python train.py --num_hidden_layers=11 --hidden_size=384 --num_attention_heads=6 --num_key_value_heads=6 --head_dim=64 --intermediate_size=2048 --vocab_size=8192 --hidden_act="swiglu" --norm="rmsnorm" --norm_place="pre" --norm_eps=1e-06 --positions="rope" --rope_theta=32400.0 --rope_fraction=0.5 --qk_norm=false --attn_scale=0.125 --bias="none" --tie_word_embeddings=false --parallel_block=false --init="uniform" --init_std_qkv=0.0198 --init_std_o=0.00423 --init_std_up=0.0198 --init_std_down=0.00183 --optimizer="soap_variant" --learning_rate=0.00211 --lr_mult_qkv=0.7 --beta1=0.95 --beta2=0.95 --lr_head=0.00668 --max_grad_norm=2.0 --warmup_steps=200 --schedule="cos" --final_lr_fraction=0.03 --batch_tokens=[32768, 65536, 98304] --max_seq_len=1024 --doc_mask=true --train_tokens=284700000 --max_steps=4688 --dataset="wikipedia_en"
Each number is 200 + 30 x the weight over its row's rms, rounded and kept within 0 to 999. Layers, rows and columns count from 0. The size before them is the row's rms in percent of the matrix's.

# layer 3 MLP up, 2048x384, rms 0.0933, rows 1917-1925, columns 256-383
095,190,184,213,244,165,236,139,237,273,196,213,157,210,202,212,186,222,197,168,226,196,255,202,203,184,169,153,208,194,225,204,187,246,189,228,244,181,141,199,247,189,208,218,196,239,199,191,215,177,219,190,241,229,149,189,179,158,150,206,152,188,192,212,190,171,261,187,246,192,151,143,217,197,206,213,214,189,269,216,203,250,259,220,201,125,218,141,205,221,230,191,195,216,196,205,205,196,157,194,192,169,229,156,192,214,206,221,145,131,185,157,233,212,271,227,203,177,186,162,180,211,175,188,289,152,136,193,253
104,138,178,196,175,204,207,213,181,257,224,263,170,183,191,178,206,271,177,172,157,182,191,206,191,210,175,207,147,253,223,115,259,206,199,206,226,223,214,225,192,174,194,221,153,225,227,156,228,144,240,160,139,188,207,200,179,213,183,191,259,181,190,156,260,261,265,146,245,204,181,208,251,227,247,192,216,246,221,214,225,216,139,222,196,189,157,201,259,180,241,213,196,178,208,188,213,215,215,255,149,186,203,199,185,113,247,236,214,147,189,210,208,249,225,175,130,194,202,191,205,177,208,218,220,203,200,228,205
106,279,173,211,159,212,214,223,262,198,184,204,187,145,203,231,211,169,268,205,217,256,245,179,235,203,267,194,123,179,205,196,136,226,239,239,204,201,201,210,165,211,219,182,171,228,241,246,218,161,256,211,213,195,220,189,213,195,170,208,200,202,243,216,168,194,181,133,202,227,230,195,232,206,184,205,192,225,230,176,246,211,173,187,216,219,196,218,212,207,260,202,186,175,209,260,213,191,226,174,202,204,220,212,146,238,261,147,213,230,207,243,191,220,202,129,212,149,206,201,208,195,214,156,171,245,147,200,187
098,268,232,209,191,199,172,158,209,181,159,207,194,166,194,173,216,185,243,152,173,174,184,174,164,191,160,222,204,154,199,245,149,189,164,186,93,165,231,244,191,199,183,160,179,118,153,209,186,224,214,228,216,217,230,198,137,192,219,203,218,150,202,204,216,203,205,199,254,107,230,264,166,213,244,171,234,188,143,180,170,189,246,182,178,219,214,200,223,186,217,244,170,173,252,192,193,189,207,207,135,186,175,159,211,207,217,199,205,216,235,174,204,181,140,210,185,200,180,179,186,193,209,196,197,209,178,188,165
107,182,175,227,206,184,217,173,176,205,148,155,137,225,208,204,216,212,200,139,200,185,172,214,263,235,234,196,159,203,220,256,156,174,196,250,212,221,196,195,262,191,203,207,188,210,202,202,201,213,219,142,169,231,238,197,219,234,228,162,209,228,200,222,146,231,180,188,179,186,145,231,208,214,165,170,175,221,219,216,163,213,232,225,205,169,172,229,169,223,273,169,196,240,187,162,232,251,198,174,208,210,156,196,221,174,244,181,176,149,232,177,197,196,199,180,202,193,183,216,198,203,234,205,197,172,217,228,231
098,187,184,223,219,174,260,181,202,203,237,183,253,193,166,202,188,165,228,197,224,155,211,191,218,161,161,202,227,193,171,240,122,226,224,187,201,185,215,213,224,170,153,194,187,228,184,142,200,258,232,204,241,213,186,200,179,210,171,195,202,177,241,217,227,148,198,191,219,250,170,148,259,190,189,200,193,181,219,213,205,217,199,160,201,188,207,240,206,212,194,206,159,199,191,199,201,210,159,203,194,193,187,212,147,196,177,212,169,171,198,205,171,141,202,158,196,238,225,237,156,174,226,163,198,221,179,169,188
100,167,239,205,197,219,217,199,203,254,184,190,181,179,237,231,246,191,168,217,226,192,206,183,209,196,215,243,192,167,159,179,199,199,178,241,196,221,208,203,199,226,163,207,182,211,199,150,266,233,195,210,225,223,227,207,204,197,193,224,207,226,195,205,219,211,203,202,229,241,214,183,184,180,173,224,175,194,183,200,194,202,224,204,243,186,210,185,239,185,218,217,171,200,199,168,203,135,180,203,229,197,231,204,209,199,236,200,186,248,217,204,214,184,215,226,182,177,212,183,217,240,210,238,208,205,224,172,246
101,189,143,251,182,179,231,225,178,189,203,232,190,206,170,217,228,147,186,197,160,182,154,241,185,179,200,191,206,282,176,206,199,171,182,188,192,131,189,179,212,245,175,208,242,151,180,166,177,193,200,189,200,121,257,231,183,286,195,208,154,164,194,181,199,218,209,177,177,225,167,162,187,147,183,214,208,214,207,191,262,166,149,212,240,224,216,175,234,258,217,213,198,224,196,200,186,179,202,217,220,192,197,207,207,206,193,184,219,171,167,168,200,196,198,241,204,208,261,207,187,204,192,240,213,158,176,194,170
099,219,214,230,193,254,150,185,236,188,172,250,214,85,247,154,212,191,143,161,183,244,241,184,168,207,229,162,215,185,204,247,225,172,190,124,184,263,247,202,177,219,175,219,201,144,168,224,217,201,181,203,217,175,203,171,134,185,173,205,209,210,125,185,240,155,222,237,167,241,253,186,189,205,208,228,194,184,176,192,182,185,213,181,188,152,205,159,151,178,190,205,216,240,201,172,195,161,164,208,178,228,243,161,200,242,143,229,191,176,202,222,180,164,201,206,232,218,216,184,252,213,205,246,187,240,211,226,196
# layer 3 MLP down (transposed), 2048x384, rms 0.0868, rows 1917-1925, columns 256-383
098,213,199,234,210,173,220,165,209,224,177,171,165,212,153,185,170,200,196,136,189,158,195,180,193,168,168,177,196,260,220,235,203,271,218,235,242,191,184,243,193,178,193,251,139,197,204,200,190,204,223,161,219,165,180,182,149,195,139,200,177,197,206,220,174,179,230,180,178,138,130,184,245,207,212,166,152,157,250,200,228,201,258,230,221,114,175,183,228,176,191,197,190,212,188,171,193,130,215,225,154,186,241,213,205,203,249,188,209,213,190,198,201,200,252,227,200,182,251,201,184,180,206,155,237,162,159,190,203
098,187,175,204,215,192,151,184,144,250,186,250,192,173,233,267,193,233,178,202,180,186,213,191,140,223,153,163,188,220,197,125,242,191,198,240,189,176,194,199,192,235,166,215,194,250,180,183,199,196,203,192,194,149,217,217,217,187,134,213,240,194,261,159,257,223,206,184,241,161,229,254,175,198,243,153,238,214,161,230,238,226,192,169,183,182,179,225,202,159,263,201,198,159,230,216,208,212,214,217,185,216,189,188,192,175,219,226,188,173,245,182,197,144,165,235,182,112,224,204,157,203,199,257,228,234,202,207,176
103,207,213,181,220,228,168,219,194,234,203,177,206,156,241,234,196,125,222,211,233,211,216,165,200,206,198,135,165,170,227,150,199,208,191,204,197,235,120,208,164,181,201,205,186,193,226,168,195,193,200,206,205,236,232,176,162,232,242,218,189,210,212,174,196,210,178,167,204,220,214,191,139,150,225,189,234,215,170,197,218,218,178,215,149,164,200,233,232,196,225,141,178,198,192,264,229,224,190,245,224,210,198,254,180,212,218,186,198,210,176,210,240,236,235,127,204,207,215,181,189,186,187,132,225,223,188,187,208
099,204,255,247,211,224,192,192,167,222,204,268,195,210,237,181,204,198,206,160,151,212,221,185,212,252,191,183,187,181,199,204,186,231,121,163,182,187,240,214,153,161,187,172,213,216,178,173,259,161,183,213,178,223,167,160,208,217,219,128,149,158,178,247,173,243,189,227,228,249,166,207,248,189,209,221,194,207,149,207,215,225,172,205,140,203,295,209,162,171,235,177,167,149,212,156,190,203,253,151,223,214,192,198,211,265,142,165,178,204,195,216,215,247,219,174,209,206,245,243,228,231,247,141,159,246,234,205,210
093,207,212,230,244,225,162,196,218,245,178,182,158,212,194,206,161,226,263,209,177,234,173,191,185,168,212,161,147,187,197,188,186,179,231,219,193,212,196,202,225,191,228,243,225,197,158,153,153,215,170,216,270,270,280,198,208,122,223,179,188,154,150,210,285,218,193,239,194,200,180,197,162,187,203,216,233,175,193,239,210,242,221,219,204,219,199,208,159,177,204,188,193,192,203,230,225,217,183,220,211,192,158,200,171,138,195,212,199,131,177,142,235,201,158,223,223,284,240,215,236,189,171,223,208,249,181,205,225
094,229,159,198,159,217,176,189,181,191,214,210,188,243,174,180,194,216,164,187,180,210,198,176,175,213,162,204,142,184,195,248,219,154,205,219,206,162,236,191,153,193,155,210,209,244,228,242,198,214,181,200,227,173,220,204,132,203,223,218,239,202,224,215,232,205,218,226,183,210,134,221,122,224,176,232,179,181,262,201,215,232,230,243,162,181,223,167,238,237,234,239,242,180,214,197,193,216,207,204,226,199,188,235,176,189,161,214,203,162,248,201,135,224,265,227,242,167,242,196,157,160,193,205,238,245,163,184,218
098,156,167,169,230,195,166,139,244,241,194,243,206,229,209,206,204,239,199,188,198,230,182,229,285,222,216,177,192,205,188,169,207,230,232,218,228,206,200,171,208,240,213,206,211,182,236,245,254,202,230,219,155,180,190,210,211,125,209,220,227,182,151,213,177,227,211,150,198,212,207,243,221,190,227,226,151,191,175,233,208,195,196,174,217,242,222,202,231,250,226,222,219,158,232,174,139,199,208,194,133,216,203,149,256,189,211,177,166,231,203,245,223,191,259,236,235,221,186,157,247,141,255,206,165,248,207,208,184
101,158,192,219,184,264,171,192,228,193,235,199,203,198,207,177,221,250,179,179,229,235,229,186,226,188,216,239,212,202,201,217,221,232,192,205,240,260,224,121,178,180,273,174,201,233,189,180,208,169,210,178,208,195,251,170,239,167,155,255,193,231,214,250,213,193,167,196,258,225,195,196,203,194,218,219,223,172,160,231,195,255,259,146,231,193,180,199,244,213,245,234,188,216,193,145,231,225,141,254,213,223,239,196,220,202,235,196,206,213,207,209,202,251,174,218,146,169,146,194,241,204,241,164,202,197,274,168,145
100,233,205,260,183,165,178,236,259,218,244,198,178,157,151,219,222,202,199,189,218,226,202,187,198,263,164,191,171,173,200,213,239,188,222,171,224,226,204,216,210,175,204,205,242,175,143,206,199,203,224,200,213,153,217,182,251,160,180,199,218,212,220,254,241,225,215,161,177,189,190,170,221,203,207,143,227,200,141,208,178,165,184,176,88,204,215,236,231,233,179,200,232,199,199,181,203,202,186,162,211,178,181,208,177,210,201,234,207,198,201,217,205,149,224,191,203,274,208,195,244,219,227,199,202,223,209,198,193
# layer 3 MLP gate, 2048x384, rms 0.0933, rows 1918-1925, columns 256-383
100,176,212,167,225,239,198,199,228,212,196,174,275,201,206,193,205,173,220,189,190,238,204,206,215,195,185,207,224,172,221,241,177,181,171,185,161,163,200,191,158,183,268,206,175,244,215,124,161,186,166,201,244,251,232,208,131,175,195,235,171,204,212,200,175,182,179,296,226,227,209,210,215,243,216,192,183,208,162,179,257,188,256,169,223,202,250,234,173,210,191,227,138,214,194,165,171,207,201,140,242,225,164,166,142,187,232,185,181,221,239,175,186,192,162,245,208,227,174,180,223,174,225,160,213,223,186,209,173
099,199,246,198,236,121,148,245,196,151,263,209,213,242,206,201,190,227,203,238,225,203,119,240,227,210,173,203,198,192,199,218,284,223,204,219,221,215,169,240,209,179,222,238,170,254,225,219,231,187,133,173,169,200,178,260,220,136,243,189,166,213,189,186,150,210,183,225,142,187,172,224,210,219,219,208,266,157,183,238,134,226,222,239,238,211,239,167,237,203,162,232,174,212,214,129,152,244,175,229,221,267,226,241,169,189,137,185,204,171,166,175,201,122,207,239,191,224,193,209,178,220,135,182,229,230,207,111,162
100,243,234,198,203,207,190,132,166,171,170,229,244,180,194,191,188,229,276,216,187,216,204,135,200,212,204,198,225,181,206,271,171,201,124,198,158,180,198,251,202,181,199,147,150,180,229,259,167,197,153,183,185,222,186,196,157,195,208,172,162,142,197,257,207,201,222,209,270,164,213,287,206,218,198,209,181,192,167,148,172,189,193,215,164,241,226,150,220,151,199,236,176,202,211,185,171,216,222,218,165,234,176,187,223,203,187,212,178,181,255,213,208,214,188,233,194,151,239,209,188,164,214,170,190,233,201,161,180
110,164,165,207,228,182,184,198,185,231,171,205,214,198,176,229,228,186,201,232,288,198,193,216,219,197,201,196,215,187,165,226,174,199,191,187,175,253,163,114,224,163,200,223,233,217,208,205,263,180,181,169,187,226,189,214,202,181,201,196,244,230,207,223,271,205,140,210,205,223,167,228,215,221,209,180,212,207,187,209,271,204,248,209,194,162,235,138,190,157,189,195,231,179,184,203,171,211,210,243,187,262,119,223,191,181,221,177,148,226,229,197,245,200,225,223,227,191,206,204,210,152,163,214,184,204,211,193,197
096,216,210,181,230,216,209,221,181,164,155,238,179,231,257,224,199,219,219,267,224,183,172,216,186,233,198,186,200,162,253,206,221,254,202,251,241,208,210,191,169,252,210,215,231,158,236,209,222,113,218,137,192,163,209,221,246,205,175,188,240,208,196,179,145,172,158,169,200,174,233,221,137,198,232,223,251,206,130,202,165,172,221,173,206,270,212,209,222,164,218,168,169,208,214,201,217,212,190,215,175,198,168,237,242,207,226,159,188,228,165,192,221,196,265,190,147,180,221,166,217,145,220,198,263,182,229,237,247
102,210,191,222,181,207,204,217,152,181,189,200,192,211,208,158,184,152,199,181,208,169,218,177,236,169,169,194,198,188,209,176,223,158,212,182,206,135,157,250,207,179,182,200,177,182,220,201,137,140,247,221,204,200,155,171,198,246,185,166,195,211,238,155,166,209,201,222,191,196,184,200,174,166,239,244,257,218,198,181,179,194,177,199,159,217,198,188,159,224,202,205,188,178,190,191,199,236,189,240,205,207,123,197,204,150,107,225,205,196,210,237,227,211,137,215,178,189,230,180,188,186,169,161,179,188,226,225,156
100,213,219,229,194,160,195,177,139,173,243,201,187,185,193,181,150,168,170,145,194,177,215,205,242,203,181,219,125,180,222,196,168,148,164,189,220,202,183,214,191,232,244,235,224,163,179,186,216,250,214,226,205,150,181,244,201,249,184,176,161,159,232,171,219,200,130,224,178,227,218,225,173,260,179,193,235,205,265,176,154,200,256,187,188,225,242,160,200,190,214,201,277,187,168,163,202,185,193,204,251,236,165,215,248,218,205,236,195,224,205,175,183,163,174,186,213,211,157,193,212,188,226,192,158,187,181,196,221
097,208,200,249,222,232,229,190,244,233,246,236,217,165,216,196,213,151,195,194,222,209,205,189,156,181,220,164,211,243,250,181,193,248,199,143,194,226,251,192,169,269,190,259,196,205,217,228,212,206,155,187,192,181,199,209,169,180,222,175,227,198,160,187,247,211,245,244,196,228,231,236,181,233,229,227,211,191,220,183,187,139,159,204,185,175,232,181,225,172,170,187,233,252,165,142,216,175,160,187,233,217,216,178,173,217,144,176,212,185,201,200,191,140,214,256,208,225,192,196,215,184,231,247,203,210,250,223,210